{"d_model": 192, "d_mlp": 640, "vocab_size": 2048, "activation": "silu", "norm_place": "pre", "init": "uniform", "init_std_o": 0.0043, "init_std_up": 0.0285, "optimizer": "cautious_adamw", "beta2": 0.98, "lr_head": 0.00622, "batch_tokens": [32768, 65536, 131072]}
Each number is 128 + 32 x the weight over its row's rms, rounded and kept within 0 to 255. Layers, rows and columns count from 0. Numbers have three digits each. The size before them is the row's rms in percent of the matrix's.

# v: layer 3 attention value, 192x192, rms 0.0784, rows 181-191, columns 0-95
# o: layer 3 attention output (transposed), 192x192, rms 0.0759, rows 181-191, columns 0-95
# up: layer 3 MLP up, 640x192, rms 0.0389, rows 0-57, columns 0-95
# down: layer 3 MLP down (transposed), 640x192, rms 0.0299, rows 0-57, columns 0-95
v181 078:168102143109169126157191138127110179075137129131120156152157102123112128123105165141104094105142120098136087098113161089173101143094111127103173130123115133084122087118096094124099105160093126124098231160090137079137126129164122187142080121133142143110078140163108110097109116139096095124
o181 100:172199138105162162075166197163112119108132111087114205146173217106127190128138107167124099134100139171108154155113136197124181118138102118074133107145173160150082101128078088135108174112117107144109163142092137119085175073173127184087126104124158175144080066129157078110065172185132115072
v182 076:175130168080130171067123152144069126116178109126119132124093136133140126112145101173157155142079102149163142155138123129174117076158184148145135117093125116088121104096175162102052131131133158054166067120133112144099154113062106159155064142125136133153128076090119106179163122143120110094
o182 085:145216158153140134172112122167080067107154116092158127111135139151131122161086092143128103052116140192066178045138127185128169130122148136195122132110104169130117099119136124148121151113182121097183138138081145112127078166119117137107105158151068140144113097086085181095106078146110137085
v183 096:153099144108130119122153121118141179091121145080163110107033126109171135167083122145119097132161126087113084112167090134100120139189076099117170129120142135108135073113061153066119125131152072184120186090103088167093160137162098112130208070122113116126094126192167050131086167119126156140
o183 099:106079149147135130135176088109185154141099137084178116138116127156161136079148107184180168136147106092071084170134136081098139131084097131151109094108129167102155114136163140128159122181135068192106130207128118129130197163100159127189120165137080131142141122131113090171112117143120149078
v184 087:062101127095092162183075116137165124117135073121179115164131150143110061106154149148115149117124127144148192144134136135125121146123162137108108133133128134140121099165085071115190057130042180081094086205119141136150101128118153159150084147161143149148177125060160135170192107130123080087
o184 101:157082123130156137115146130092068215175138106157080071174172124069101153101106170118091073137167084098112126082110102105106095130092137138121109154100133097111102110098097128138146115120113161108142102117155178119175126098096111125176134142097111108101116139071083144184109159150090136142
v185 088:120097132110161091137078105128173142193110175085148082212053104170123180146118105122159050117137106097128081151151131142115146113173111071115111127211120138162111112145137207108081189117163128130124145114144115148122148142097120121138203114160107122123108099122116088152110180115156161108
o185 099:124078149142103124156123137126176102140169139123133106127106141182154179106102062174191124138113103079139156119119138071092134091103088084082136119145124155088064166144141111146135186097138116205152106150174158147176127151103154092122090151093078081141186109159149174114135137107102190082
v186 084:159151120131169111095093137148159079220144076147154069154123226149125092121094119146150105128103151091134127186151110131167120111099120156136097131183165147123102065132127165084115164173167152101117127007157126156125115100138139113090169205164102117121157164152143135143115147144188087131
o186 101:172134087117202119111135145116134104163121120112108103186136161107104185179103130066136147106118057113183191192177091100121126167126150156114180072103138140161120123086129129135162115101097088115098144088118120176141157109137157059186094155145107138138178123165089137171147127096125149099
v187 081:086118090149130127110091086129156169094048156145122071116156091145108133170141122073053119197136108112142114120084144148088121133156134150031147137203115165153129145139105163099161162113138170141102120105139138114128141125105180118138109081189110163140132191090138184121137170133170137131
o187 101:080158111097106157048163113116139186132152179126143164110118113181106132087089158107151065153119096091134200141142102181143151147097185168127139130171141043100179143111071130188123190149088123110087141120166176113151174140136087116129079169102091111115093104140121162076111158095132145085
v188 084:192137147097104158143177143094125158107142124102127113138130041107141071175143137145125135066141085101126130118160164124076107152144094106129158102060139100095135127083087110148121098119160108131093127169135121152124183099130103080157188084117162158147133113097171087160108085120157094190
o188 103:086102133137063154126164105081132114173089128102151134146149114152191128188162171139186116103073148136131102151190160132117149170116125104168094218089120084117107183097145102112134102203135120148084112189133187138143188167103161123112107109111118155123151138070088112129075168162183118163
v189 084:161102160145066184188151124145140176104144096148088128100131150107128064092099135148144115095132144137138125115193084130093102085134177169108124121139089114089133138120101118142149085146123076139137151083105088149087082092182125098150115146126141105162115134197127097097091157178126106200
o189 099:082118106111218128094114105091064144151142086151133159131176130114061136134148145122150140174163135071168142167131133136097130114146075167157118110060115143184156116121149170119127103158122124181102165111115107155150122136127090122152116120126144134110163122152089160128086120144114088097
v190 077:109132117135083138130131130129128108133131153126159128083159159121137149109128152104201136079193131140154097156144129159139126184134125138155164184142126095077132112146174125098129129144125130153091110181111151090143117086189186179112134092106085183051114115120167120083188042145138107099
o190 092:094087154178100082145122133114163204160182128177179132141086143116066154135134139155097126119103120107158130108140135178199104141110165145085183131106137108125121149071086150117133137121142134098072121162152181148086096173144058133146166110143186138098143156140155129151205128104105096170
v191 083:052149124092169105113150118136135193176099130087131090140168184123117173147103131122161145130162114150113130138118145114249105114138117126080199094167110153133170133145125130053011130125126032185119187106088175131142095156097125109115087142124103137121105152138145121102159133128095111123
o191 099:141142155148142154128073145159113133081189166144110155154161142126114162124161110070090163146117142107174128103183101137108148114118163115114103124123127124079102158068109134158208119069102133172122128165071105166096109126118076167183166123111115176095118102038126076143070125103090131089
up0 024:123080162162041133106140108089136156143163115135140172126159183133140079155134101107173176089103072145104117155121092051152152082139137134123149151099154138179169102142098159163161160065112157084082152105189161166168111123070106090130117081169134162201130086127133148119107072152119107118
down0 013:139140148120094139095140107148173066156081151101096165130125159149073155096147121132124119178128176099144067086063087133107112108177075147091074145047147177139130126133204151090133087139130141126130122182165119128127153101137131149102121165109109119121145194115040123148171129114079112077
up1 024:147133096147072077148144128086071168183104123098100157131111109141109107144159107124207158110145119105050097105125124145117114083148113081122108126127127127126173116076129121142236102138159224141120118110151126102134092192101117151144114135135115115113123075103077103129123161143150097110
down1 015:179112112057128084075099149147139132125137049142091132098125137117108116115086122114127081145115077094167064153138122159100113205099101226088097150090126140179131126116126085132096115124099121096127154111096076066074149151142078087129151035139127140106155095085159113178139057129107107102
up2 037:106108136132188169143158170156175141116060117114118133076120160157103114074112135135110175047112094148154114150148125141103140128115110068161146098081121116102129103109126092118165132077134157119223088123068131130148085160140083157149114137128135151130135084195169127139088175121161153112
down2 016:187181092140093093155127155111106102122176132154104146210095130119142145143162110123157090136101155145153098127184128133121078142132118162123130160142135091159125086158070152121169133094172143185080141106214087132078127107121151113129121153132134083122151105105134120117188082097135082123
up3 028:138084189140141112120125138085119097153106145137115142128168118118152122200175113130202137105158139153122136111118162117185139129121153163086154099108167142154046129107054140104123173170098102065059108111135177171130188073152119154130164104161111125130074131172183160135098066062091174145
down3 015:083084157121137107203175154116123090141149112143142102136182122192144134087127122134127165107102152111191161156035084102088152116128144109150172123111065134169160150122134163099160104150153131152185112139108165081110101153083124165121073169092117108198160163108062170126120148171164085051
up4 224:141109135159168132175135169177121129148155092116127100111105118172127118139172094132098125083149127163136120147122127142116110102158114087199091125173202122145112130151122158154114121095138093083063115169135140067068109154108059129156074144117178135108137097085085103177101094128153092087
down4 221:143134165086098146182122066163115157159148076129160089089117099142133089151107107107173102124163117131138090133189071110187162126123151118135124174102128090090137151177136163078158150155101162056190103136106118089095105154133112128121104095155172060083055121135145155212117152104101133095
up5 024:119149119136122123111061121100136170107188100151094127166182129156142093129158110163073092104125165115118131126136114104114110154207105131155206124115111110151148074129110099135062090101118037137126119151136105168105229050149116152117158117091137180155128163145139132138178064093120114058
down5 013:064105161132143205174127165170148152098113150113122164133066104154130139156129167098092099155107152148103126095123141101130132127176150119150138093170075194124110155126107131064174158177104144156117122161119078165124074147118101144153087131072164089134177133136154112086103149121139184111
up6 032:096166174083066136123085137118160141133084112107077207141099153126094184130133113092122115105160120151108154087120101080136086108088096157100186136118188115159096112144086118116123190138106055124104119105122182195099160079131079157105182122093140104177129122124170123117157159130148192147
down6 015:114081113137173111140176149136113052137124205175124121127141065123118101178131145137116105179133125138173147139138135113125182114145171090118188151133150163123119128111166195124180118191152150192158088168087127080147109108162154141113142123147057159114094178161139142115157137119102069144
up7 024:194131110107166144162226096142165177145179164129152107127124103126177129153137173157121198125102129150148089145126104151130182139139125143099079137179122107135079129081162088163138115172144165147171133104122153058152104190108137165189090124080164163168161151096108132112100141076207068126
down7 012:134163094105123173102046060127142132148084115170119105152123126158116118138183112061095141132099121144123087164125095194155065118107095116165098125138115052099184161169116144129183131080160085114096133088119124092103167089101104072170142131093126157082113076125122098158165094145146170096
up8 030:125118156085138120150093159171117094190124167141105099145127117113212117089137145137146108100083192148158108166121193146122128104186170124095073111107073095128131140173126060154111112097103143171138181143085089185128150086110136114180096150118141153105103164145172133127148081155154113176
down8 014:085169090154102070147131147071133192104174133159177158126114123165135118123136174155107090140160125127064143123107098117169202148120122084163071173183190132148121116164080169097208114106146183132093070106142113137152107073170150141125093086105161141147132136119054142073130125133168167155
up9 036:104128090119170170044133153161112129181122103123144158195161174115136111101112106075119076085151095141104088180110081115128071134181120110158188165103119133136140124186089094144137160134151100172135161123092106193120173115144120152136108135113119145111123106153115098112170052077102159101
down9 017:162136130098091125189108102080115084144209172115138083094092137133146160174183106173110169128161143146103141129164168143111146153132136141102143134138101179083146162121109156086138132104088112117141151109214089084065075097105133112160123167086140107134126167106127180122123158148166109143
up10 036:147082135100152177098152133093116062136085149116205069176120145090146147147147123129104106148107167077101056153088146142151134168177178161186095170132129170156138156135122150110142129138135172146145133160144090113166119091144181137117076165155093138060133129113158131115118097143090174200
down10 015:122140108120084145119067105149137144135212135129055095061167130167153095140112141153159105108176160186118165095099118146131112082093142161127157086137102114062154145127104101142130132129119078142121144147107125116129169112111085056107173155103174072138126143124099118087125146118186158118
up11 038:099071129165146135089149143150124119092151094104172119109085109131102111073064140108099205162137115109223115190158143139136152110123164074080107100135143146078106133077150153140087111125130152131135138120112143044141093162162161117157149134113108122123162135106061085151152134156120087098
down11 018:168173170119123143119077141128131170101079145137112157148104181108141164113190076133184171164143110129033119156096123152189136126124123150089108143158147088138180132121146103159107149089107046101100161129176150135132159083111125126152105163104094146126119098144181173101098087127097118119
up12 034:156124091108117131098156100143089207206110118136143148122212136164121123117142139110164140080158075122107140130161101176147129094143095111085138108137098119126136127113065098167150110104136185178127146106151144125117158198127044162135113155081149144207162081176093109093162137112138121086
down12 016:142150122106133116104127120106138062063099130167135134111118112146102140156145173143105146172116165136126068102138107078121144188130113184146147138178171160123142147135141191059131146156097133124122126129110120058094125080139165088174153057118141105043098138083150158148147129115127122090
up13 034:150161127110116107144095152099151118133075141109103119127138112122194082129158094174188123092107103107097139109087141155166145104154117177132097107101098112154159199131096080164208136132082219091133137161157115148111101143137049180145106112117143135092118087167135188081090110172147136123
down13 015:115153081150119074150152128150120127119158111145116123080094088175069163158065162059092083125101177149168087094092112105113087142127093130085089126127161148163104099148096150074150102128134131126153134126093129110088110094110170101145122109112172107105121162064131109211141128142155164111
up14 251:163128116108155163103139187158096138106133104125130059130125121100078118125099163141145131110139080076158140141154135114153065137142135165143112125110120153120079082143165105140075136078113144128091125087168167144105088172091097178143134139144119154082145139147075068126159129104114167121
down14 221:089072100072111146167107154126110103156127177124144159129077143132077100105184158122072123157122178147136119117186121161085109081182123131064126166135078068105083135123097174120137163175112138130147162086134123123117175078155173081098129156124147101072154193110224154167150124099106129170
up15 240:083085088108130126144099138086146150094129140188092088131133144123102107086088118144128139203112201115050108160161135097135078182141091148127128102139110148112139121114178143096159137150109116138142128140174147114224056119152093178193121113098100135131162181133079124080145136112048160085
down15 259:168164135128114157159170096142078129146136145086159133135120108108138116161133159110150136072166031162132116067068116123153172117110190160143133174127139112151127157094133122116152073052122181145125085149101114161103183110121154070097117108082156121114107057114139108210121125113194087141
up16 021:143097156099047120125133131046090090113100109131102123147154181111150156150166127159127180140141132107057140093142095090132136114145154129157114160128150160212132149122072117138220146116163121129162117160188108127102070071130144148116114118145105152128148089127169112122129095136139140185
down16 013:109049125133111170119075117147192107186133139140114137101155125136078113138083123141135063091150123152183112107056087087106152072130146160133113040076126094147073133112187138123143101108095129125164133139120121152145148158087150109111130109098080103124114169094055131101163139078123143052
up17 029:097143166121100104105094162103105146196177148108107190195119112070149124137142148126166095118159110138132106161124160111155100085142122136096076113107089148181139161118057107100172137177136146111096153141157150190098116073116134127157136130107080124139114114094082109102143130121188099136
down17 013:149087125160113107126173157096151168086123091184140134121120055160137061160138162125098086120169138131104156143145121137132171174100151077179094111114155084127153107169112159104118086129066131111130103136099128116161130120124152097170122106144144136153108134088117140114079048104173112124
up18 227:123095067089147109128034130098111140171128133183050132114169177125110081103077135178129115165130145122177092125152054098151093094133122167099103052130154144111119105119118148150178110154101158136069105134125146099137072080117129100161127185120106093120199188157118141113118136154135117083
down18 239:121192189179118120130205135142123114056126133100173085096073132132169192150146101047143118097133121117114132152151175145112158188124132064136166184104094136114133160121164116122085146104195114159182156149129122144138146169161122158115143000117140130122066107090116100157108102160106118120
up19 024:170150073141154103137191101147153152104205137134137151094108147151134133152127115125181147098107112157090087108078049093120136158115103139176171173178163098149093118119138109127172120161141148142109143107125106065157126162103152105149113116157167176181113124106122189183069148150153140128
down19 014:134142137042131122150139106163109095103105173061096115103154070133086169118108131128085144166121158074162121136139166230137068164144086156104088168100125167116211172143151134124137164138176095107119092118075100137081129150174119118119161154153151114087148078149125078142194152137112125132
up20 034:147111038113162150124121114185135092119105145160145079124145140132135137096135114142107115159103137098115138144126146214090119143121149121185115164122107122054159119111148122160081106110163131224189156127148037084125114123124163093069083148140105131126131137124118086170122078153085098107
down20 015:157134185129100107099078150082145137120153136094169094147086181097138148115149162147099117089152114111120157090158124044189120131111158122102097126161125145142115149123115109092138152075091108073120139104137176168122138128203151129088151094110162111100104065135130157062149191099138191131
up21 034:115123167135124139143123150083175154171161126128121142154145143120169083173145105172144135074118093150076123122141093078134149157168131131161070151110101125204159166178111108143208159091070203106132166110149153198131061101105080131164126109123119155139114107124139173116097118169178079153
down21 015:134112116151091133137158107167115141110158097087090157100124118139106148111083124131106130146162208131150132093058097127072051125140083132129126088103139142133185140138109126115093059112146146143154060147091068125133165110127129142124134110092193058119190148077084078126182096092158149103
up22 216:147123085112111156118055102149173111116094104096102116112121092120138098084063207185154129134154155116101166086151227033134090148075134132166085162126131177140129161103137107183175093099106128155080128139134167163136148106171126220109102149111099204104116048103149124172129149114113111092
down22 223:163175152172167094114163159108083157093171126133106148225134159100153143139127050088171117109092118162107111177142097175156130152146119148117176109129146105119111119114110133052020172163129070161140138104113081078092117137129120056165108139162119074099156154153063122072121148124128124116
up23 026:147129124145102135091039115104121144105099113072144086166108094119127135090105093154113124182122169086141111167132123192126129107195133172118126186081118135091167170090159114150052070090182151178174143142148135095123157112135188130118149138105137137105155142082089092147158084169082099109
down23 013:123111144102134189107073175148146152114122138196109118092087147109120162107125177133107145099169134143027119142104144124168109106113124107065100112218134161139123152139144097092150166124087100125069147143082142140155143094131097066151096093117153134032169104164167165109119102083078161174
up24 028:109111122141112142061084169133132160127084051085135155115141140109102116073064068091146111103161099170140101149159113089098078138158159070075139119117129122152119175143114048148124163116123165097106121068114137194142122172121123137180137113082123116058133087174143129073180130171150099104
down24 014:171171109135150113137135111067095129091144172185119132146137095111117156139145138138151156170111139123068131141062150168151153115125158110136134159132175118128134125113146144131101109161139133188162125155164172090140112069122181105144123084103118152137116142093109140074130122091093071179
up25 046:194132090060130147152121127128120142142146162150137086137167125167138147138137144179097134181085169055130115094106135175108164106186106180133100142141114072115146149093152072174092102107149143186190148141135094083088134110149115185103099160119165145170156158106106112184137124123107108114
down25 020:080115127137159115127096134144151098100095106121126104123041127114120087165190165106148123127118113187161126076163084080175129113099148128172157128218138200137107147119063153113161133151118137095076122122136128162114150105126129124135143069116123136077053098154180166089153169113144213128
up26 031:170150164101143083131171077095117115107129176131141111171108063119134119148112170088185160175133157070130150113109112117190208082180164095120122110142111081127086154149165208134167101135112186137083153142130185105109133178094113132102114140155173125169122125103053177151149145163096160193
down26 014:082167103153149160119122073212138140116092092091119091096151169154136135076117135194111165131131179175080126134167187141090121108099034116157151157134154165129167077129144113163087133167125130111137106116089090116159174079087106121148133170156137157081119178146178144180110146150092125084
up27 036:083152154110094121127080157101113130182165122127064167169149151103148134086167141131056080106125131115122151142153148115077108114148113129127138134137116136157156090136096082156091132124117045156120166123157112205078130007158105130162128136068099132153146155101125088092183087109169066111
down27 018:136095128154140085147174157132123213119093145164138133112076078130152075186132167076114133117141109132084163141146125103133210138138142093171136062153136131094072152096111180095146091120044199135132081154100150097164063158107167106135123094122125128112124152114141137086089106125143129147
up28 028:110117113133085124074130110072085150167128088115118163191146132103101141101126131069113157127142130097109109140141102119117094102161146101095135167139168211143117103126104173127093134151164103183081144102194119163108143094099122133115151157064090139157169107124108051097195084123122111103
down28 014:147100135117134126109102130143128130135109141216105080111095130143176092121128158159127084150144083162070095165119133158155157159138134151099137076146096049119124144127151141090141123094057152121144146160102147089149145132105126112137043100102063124116105164117091199129077112117109122081
up29 035:137118116102125143167190119156141094068107183131165119069133156135114147182156148184061161195151141106176119129127133157139142163046123186145088143184170171122120097072131166117114153159126100101138124116157142058166085140126145113101104158158102075135136167096152106151086118105137112143
down29 016:168084129142106094109042142154125126177123114117122094149176138111143112124144080100185152082106118126137130197121077107134080094191167152114172075105086106083151140118145107136093121064127143103119183173101166143097169136119100166105159146098082132136118123192104143130141137157094150121
up30 033:150081117196161140120141136139130110096096116119165125075062111163142098098091088102153176105093102185151102130127116129081119139128125064128181097113136118062105119091154087123126106147183139139158122126089127083196118171140176126147128114160142168104126109135134146157102147098099153126
down30 016:149151154089093142122118112145132119157118169131095173166190139093090205129119079132083140196126153057129060157117118160128129107120131195101053151060103140160175079133183095170114190089140078113145139102158121130070134120151068142083128133167102102154157087121136100098142111114072104147
up31 026:155172127126086084119132116165153187110144110137099126087156153120154174069076123118163138098119108178124130089118074101080074125105093105081161134143119127163126166142115070153145162157112116125085109084126102162100140198106057144163100128127167126155144112147127138068181155165169120095
down31 014:146174105149191147159123095131122103112128187135133121163120073153090155145140109113098096153147132155078145159138123201156139147162111138113129173140149078097118101098160147135176139143117111157189119138149128090147103084088209103115145104094102171106077168100114113150131115145139122125
up32 024:110077127146172154102119164189131115134097098114125128091140166149137161059102135110108098108110139192172133134138131094054095163121139116138144148137104119116129115170153136133029146093112058099108131108111088194147152092123155065138123100133118141133140192165209105137125077102086182129
down32 013:104162144120108151154127155094116114129152165145142117191112184133150132121153131138111128109162113106093189134119104161177159096111163120128156124120068087089154110109165113075159119104194144188163128125157137134116102120118172141105140153072093151140127107156075124072136193119164144158
up33 025:139172162055095097132124106128103149150177149169111173181152138136152178136185150111156144146141124075085184129175116131192148101132129112111111147128122085161138145142098123159168125103097127176110123090141165093045115106123075153087119136078104150162167106122101121130178141172188088157
down33 013:076085127134171113124153132167133135117107102134148138087114080130133058110110156143144147114110122168117101080099104144123176139122126108187137102136216121158075161105110172138126136135084141128148076120085094090187098158140179050168132113101111102059070178109159128121128120086131135069
up34 021:188112123158154120179124137167153175102109100104117113089172096202171145128174141129167159088093156170158145095138091164103143105173113115100163132139105104131128178110134098128088107096122121128124130109136136141198144187071084151143129144134167174186125139178145127148150073174177116130
down34 014:101175105064150161154098083168134078140088142186142134158087132129087185091149154127073101196125138158122070115048145176106074134132113108084129125114116115140195113153119145090143151098168169139136140115117100114095148128169157077134133116062105102086109135111085135119136136116094129063
up35 028:153115151096117141162175148114120052076106105089140109137102166103130188131143121052120092132133130126143110071109132099130115155176143139112180092171130123152068136155116085107131142210114087151104113178088102152137142094162124150113118148130133096106147146122194159101169189105111209180
down35 014:135091151135143125173144131123128131157109148152097090108140105144117116188118126150150155140121196187160162158147158135083201089125145099171135108095151139102149142111200185174148157144120136167174125161120117132110109133107121141114165143142124138162083198162111097056114131147156099120
up36 191:159175085125167157114063115132147120190092127138078124112116171121109172121160162174088147101098077101145132137109114080123160107158130153113169112113108147111098141185120102155042158130159179057119166143150130072118130110076107166155111119107134097113134129120162120129135156138110125192
down36 167:143117130139113051134176167128141118092107139130174146104156126184110097063029145087117123100173111132112131129118146126134061152121142100150073171109170120126138101144104182128154103098106109122156113150119161188148121185134123123148134168121100133176160151106143111134130117135140104076
up37 034:053119088132104081080110098110095144164151091155119139168143145113111083121105097123100088107125123102067108114133075052100134139177180086140123164167135122162134087144112168162132118090129132171092157096170082171112116137114146107128125109090104131131152114167086093143168068175118091143
down37 015:118162097135100140148144127172147148096129145057066108130070139132165151152122142177111097115135128149123155106195154154122086143119143205145111138090153119115165176088135112045120088148117122089122103127105110096145121116136167166102129086100196151144117175046112128121115151103118123119
up38 197:123142107123140120184158185147056130197110155148122093167163094140107092113135092089150094123162131097077157126088159137191141095170195084163148092143153116137103188140119166110095127092142083093162143132114125134156072177062111132153140183090080141056113115085054125110070159099106124112
down38 170:116156109085123127155103080122075137115143086141123086144099107120133110097124117105147118119099128108138163115144138174103088150119163144083143186115235115138159109141142140115107080147136082107133073137087075171107146118117166113168161073083122177101111087093090096116181152119107082114
up39 021:094142095104120116161109047147095148122136161160164120144170114113148057156137143208150118130100144093090163159114152102186179133123207127161125152152129141145122055148110172153125104098098136142070126111201103079134151134113144090093100113151095122171133155176103096105105029139061103134
down39 013:058105168144113154125107135148152145135163099070125113134121155175169140140122126155136057063138117097123131080154117076137090149140091162111111130146117134124135163123106138039135083168106126103103133138079177156169123102146169176116110184120216153126165102101079193135117151119106157065
up40 027:138104097115097174132120175151153130056052065100127147076115163116092155127092083145047152114141134123149082125143114149128086184084137156112135134141185179120098109088146086123123169146161118151152092115117111122200114135131156175124131110105145086082152115149173128115116106126144164089
down40 013:158106171122089093096078136090120123200092143167078074160143153099109135130159070098138113169124051138128129180075104140170091044171200127092137104084084084127178163121176152140137129096103129144118157134102191116098155136119108125099136139104092126158121100141129148067156145118055123154
up41 025:119127189138157133134112169134228128136079121121110180080150158119164134153153099157161142115119091193147184104120122092138092141086114148131115135102129124142123141120058133139146177121079123049111159095149171177128109064139054109148139094119115154168127115154194165094106105105192176132
down41 012:125108121202167094132142144122108084142130207179152140144142064137097106135115142048096117147158188106133147155055063162093129122164132129120169080142097066122097113142135160100194103104129135175167116168030151095133104147113158116123131114126056110155081150145067074126180112138144121139
up42 032:168121074123113116099170086118101152185170142162130146190210136095145104164196133114126083108143132071058114129123103133170162090182147125148132162161123132196111090138064167171156105153152142204109177114194115155136131132116111146121086138113143144174147102137086114127163032082104132121
down42 015:114136154133096131133106097153167084115131154125137069098085115185123158133108172138099098129148153151152117119182159101113096153154111143175110101140132150076180163122159131032158112150076124097109090125081126083080121110121117112138124145102178107101112182089134161133106160159193156089
up43 028:128126081132106105098139084095098173116148127104144142174121115131173078113086118106184167085092059095078126151134069093154162115132123088101166089131152149118122177179140122132179081125132220116075101147152117064146145216135086166114127084078161159146181097196070163079135150109149157090
down43 014:118144102098160153132160095121106041181095100115095117074099135150073157171103077147143071113141096117153127158121195181119148135092090169114118136125113094130193107150069174111170199120121098101149157141102118144138089110084111132161084163166097111127136112095124104209102086140114089094
up44 237:148107105101122154087163149180129155155130081119157134138047109129115027084125141123098124192090187070099066132150100107133102141146122205095161197147151101130113101142121158071128150138098110228180112143121157099143145093146068136119096150123122119123120136128133145124152134152132072107
down44 236:110174173133104128149109123108150135151128152150125097115208144121132201179091169160170126069144075152142152109097142140129146151099143018147141055131134167149121159110156110166150098098156151070099142075122070141110103147090161138154125111117138117171155152151143101122119090118133184153
up45 029:142151103161116097113154073070146200130210123159172169164193129114136063195122130144190130159112076137111119133134092076142151133161129132084138116152118078149168147138146127191129088102094205076105152073156166093152122158090080101132128108098120141193150138107069150114133153165164060058
down45 012:151151119097200163145176071176110081080101150053103165074096105140078102140118132074151170166145154082141097143097150167161083136129069146173144121160159202057167124143092130132110174157175083152109121162108133146171112119148140162184141140136137105084126102160177073154119115098139136163
up46 042:118165155127093081170068112129133190130137134125037177066125094169082156114131147110142142116152129184127191108173125107091119120087082098072160091111149100117112089126134157107090151113108033089067112100113180168097163148107086123106185130121139124162114170143141129133179140118126130137
down46 017:091106110128188092091191120131111102112109147155167158173147090124165138128113136132083121162129099079139133141103121121117147161150138138162188162168130151152101101109153136121124112156182196179172111155085113091135110150132213154129099080166113172124154112118134158106097142131063060120
up47 031:118113044157115153136186106183148150130190094137164116122162150149093092121161111140090143098108117063112085129109092126143152139097102136165129157136158156149124101132142135156157121116115165178164138087167082075149101160130102152114099154135138137171173149130085102158109109126098131035
down47 015:164120207132128107089101149144114077139102131075162090131106163139128173173169120117168145132138131131169106146132145111135041140170128180099087160151118134127163199115126151114144116120108091080067125138181112119110155151136116116115153184135147071079110097134213131179110134123166151113
up48 021:125118108050093135162126151114131131130020125111060129148117129109152156127120129142164187131142138128089166108195159133088138113121166152072142117131126112142091105121126142159129102115102129091127092139145110122101143155118052165091135134069112118122162176156183114117172138125147167177
down48 014:131100116094160102124110165080128075147180104202120090092103145123135102156107152167125072092097094144174132105058110104159166133099137136100155126160111092120119153141108183110184134110183170134140121132088126106136092077129211118137077119111098145137129096148076125130089136198143106060
up49 171:128177135111154132128181151159072109156060112142095129152119131114131119065088117113062120190128192067079139099107137152132127096164115096146125045097137116064111140174172138073187130074131134102114104163121104088120080098088099115075141189094188146128134134079139101089106172139146158087
down49 153:156118089148111137211046032071151141117143139114116168132157104107139112182144108145183102086143078152144126151174112132137096136111174121111143148162145156177165160135087127132151117134133090100131118085105160148152204113163123087140114162130107148114131127118111154143158168103144124078
up50 250:134119168091140126136096163153140139118161153143136068108135063131105049123096137174155099131153089157176096156093146103153117161169119169159095102162107130160093113129102108111101106111136098192106124079151155117151083132110094115068119134107120190173091119063107199152145096128119124191
down50 254:124116214126104137152079097110089146096095113144102109133143120101140068117168167124160097126099097112125142122097097168073105132122158168138137197165126130045159128089102090153168176105131110200154096159065113125183122145067110163131090133199087157149149151148099166167044121109125132139
up51 263:157114096119097100076121140120142120114134109196104159131115104153105179190110165078136132101100120136098099181145104075122101112121164146139099147166095120136127130144116158123162151143125077103089144059161143162134056135174103133137162161115085118066152185138104112159094160118136120080
down51 294:095149151147178119200118123125132152205112092120116116108133135077143088094115133146103136156159152082135164086146150116144134141154141128121134155121122129130169099109103129096138095134150156160166154208116135104152181123082109129130043125179157119181159126134146172111134084150105144172
up52 022:159128197123152105139194160129147075152147139130118091110152135125158121122140170111102150092121114142192170109128136155154104128106124149150076102119093163112146157170097159122147151144081157082071155145114112099087063117156023116132105132128122157103158090144157175075109187143217105136
down52 012:123139101155105095118101131139084121169138129116129128085128142125141139121091167098168123131128116189141088152100069136089149166144109116119164126114153098185061162172134164103123160041099141117166137145175120132105140114093121136145130149107050098114099169099098126209109044151177128097
up53 022:110091108165162129060077155125128145156112090106124126122163152109127130134174067134156076093185098172070138097132091135138118142139135112154111169122098153153155136129061132150147168108130142094133153124189110192153118117145132112155128084133086123081113094174145149074137029134115099132
down53 011:158155134103067151133118087075128141116164111162158099154110110121126165081140123106088159129123165126125136082102164098094087127159171182134069108064121139145114155096166102046140056136137127147121169141089140083111081176179164067162131058087174091121154123051086109111164118105115126096
up54 028:130139149117104088125092161092119143144197124152102112139132094134111161080126160143023125130131160122163131107171133120074112155125096136093118103116108147112138119128173128107048134120156033141111100147116109146081145054155129123131160129094121161107153180082130110128185144117146065118
down54 014:079112158125136148124145094105138165143125180131106159148122169090176103162130150117142135177110047121062149112137082102186154153147162091207178082150102101111075118135129160150155139096126124158140141145168132127164078170093132143145081126142092124132140095133158153064056108125125133141
up55 028:107078130142142164127174120183181096121017122116138097065101119116157104090102130140135165116130075119124109181118140116109173108113196089123115125166150114111077125133111127168157147128095176097146151121146126144172054190136116097145085127137132068107135108183165124107081119127133130157
down55 015:153161082128064088127055104066146113120162116101102130134131174165086162166121118127095096071120172107153150111140157110117130099096051147076101142117103093151157133125115149102080063097108104101147121093121156135125166048117152193095150118103112160140116108107051084176151146156150122097
up56 026:120089120165184129136126115159147163139178129151135123121151127150157080144108129113209162144078117188112110129126092109117165111151172095097168154150113083121123101151121140152092087073123163116104153087165105113174151163072159081138117104173137154212102142150105114168116083138129099128
down56 015:132157134071117162132119113102132102135115090100160106170103162147105131080165104196073103118136157084121130093065153178126118164105111147138086158138110142143200100108129108084163137161188148122096098132113140138129132114200147134099123130114196183100157077146040117102165186142099126084
up57 305:174123111117128160179093165149154149152153120058112104169138144102089107080128141153148173154117080128090118154120170052133078140136145120148103094092102143115103098086139112148111117119178112160047117121131165060117123151144128145108110106063130151057195141139111095133079120134159148169
down57 346:125090153096135175142119178156137143146146104109096128169148131131135141128121095116175122144072159110126115204109204070145108156149111148067101070085107171067100065104149149191130099132125112169114130125089143039074156112096173093089155099089186115099152083126190104186130124114141101183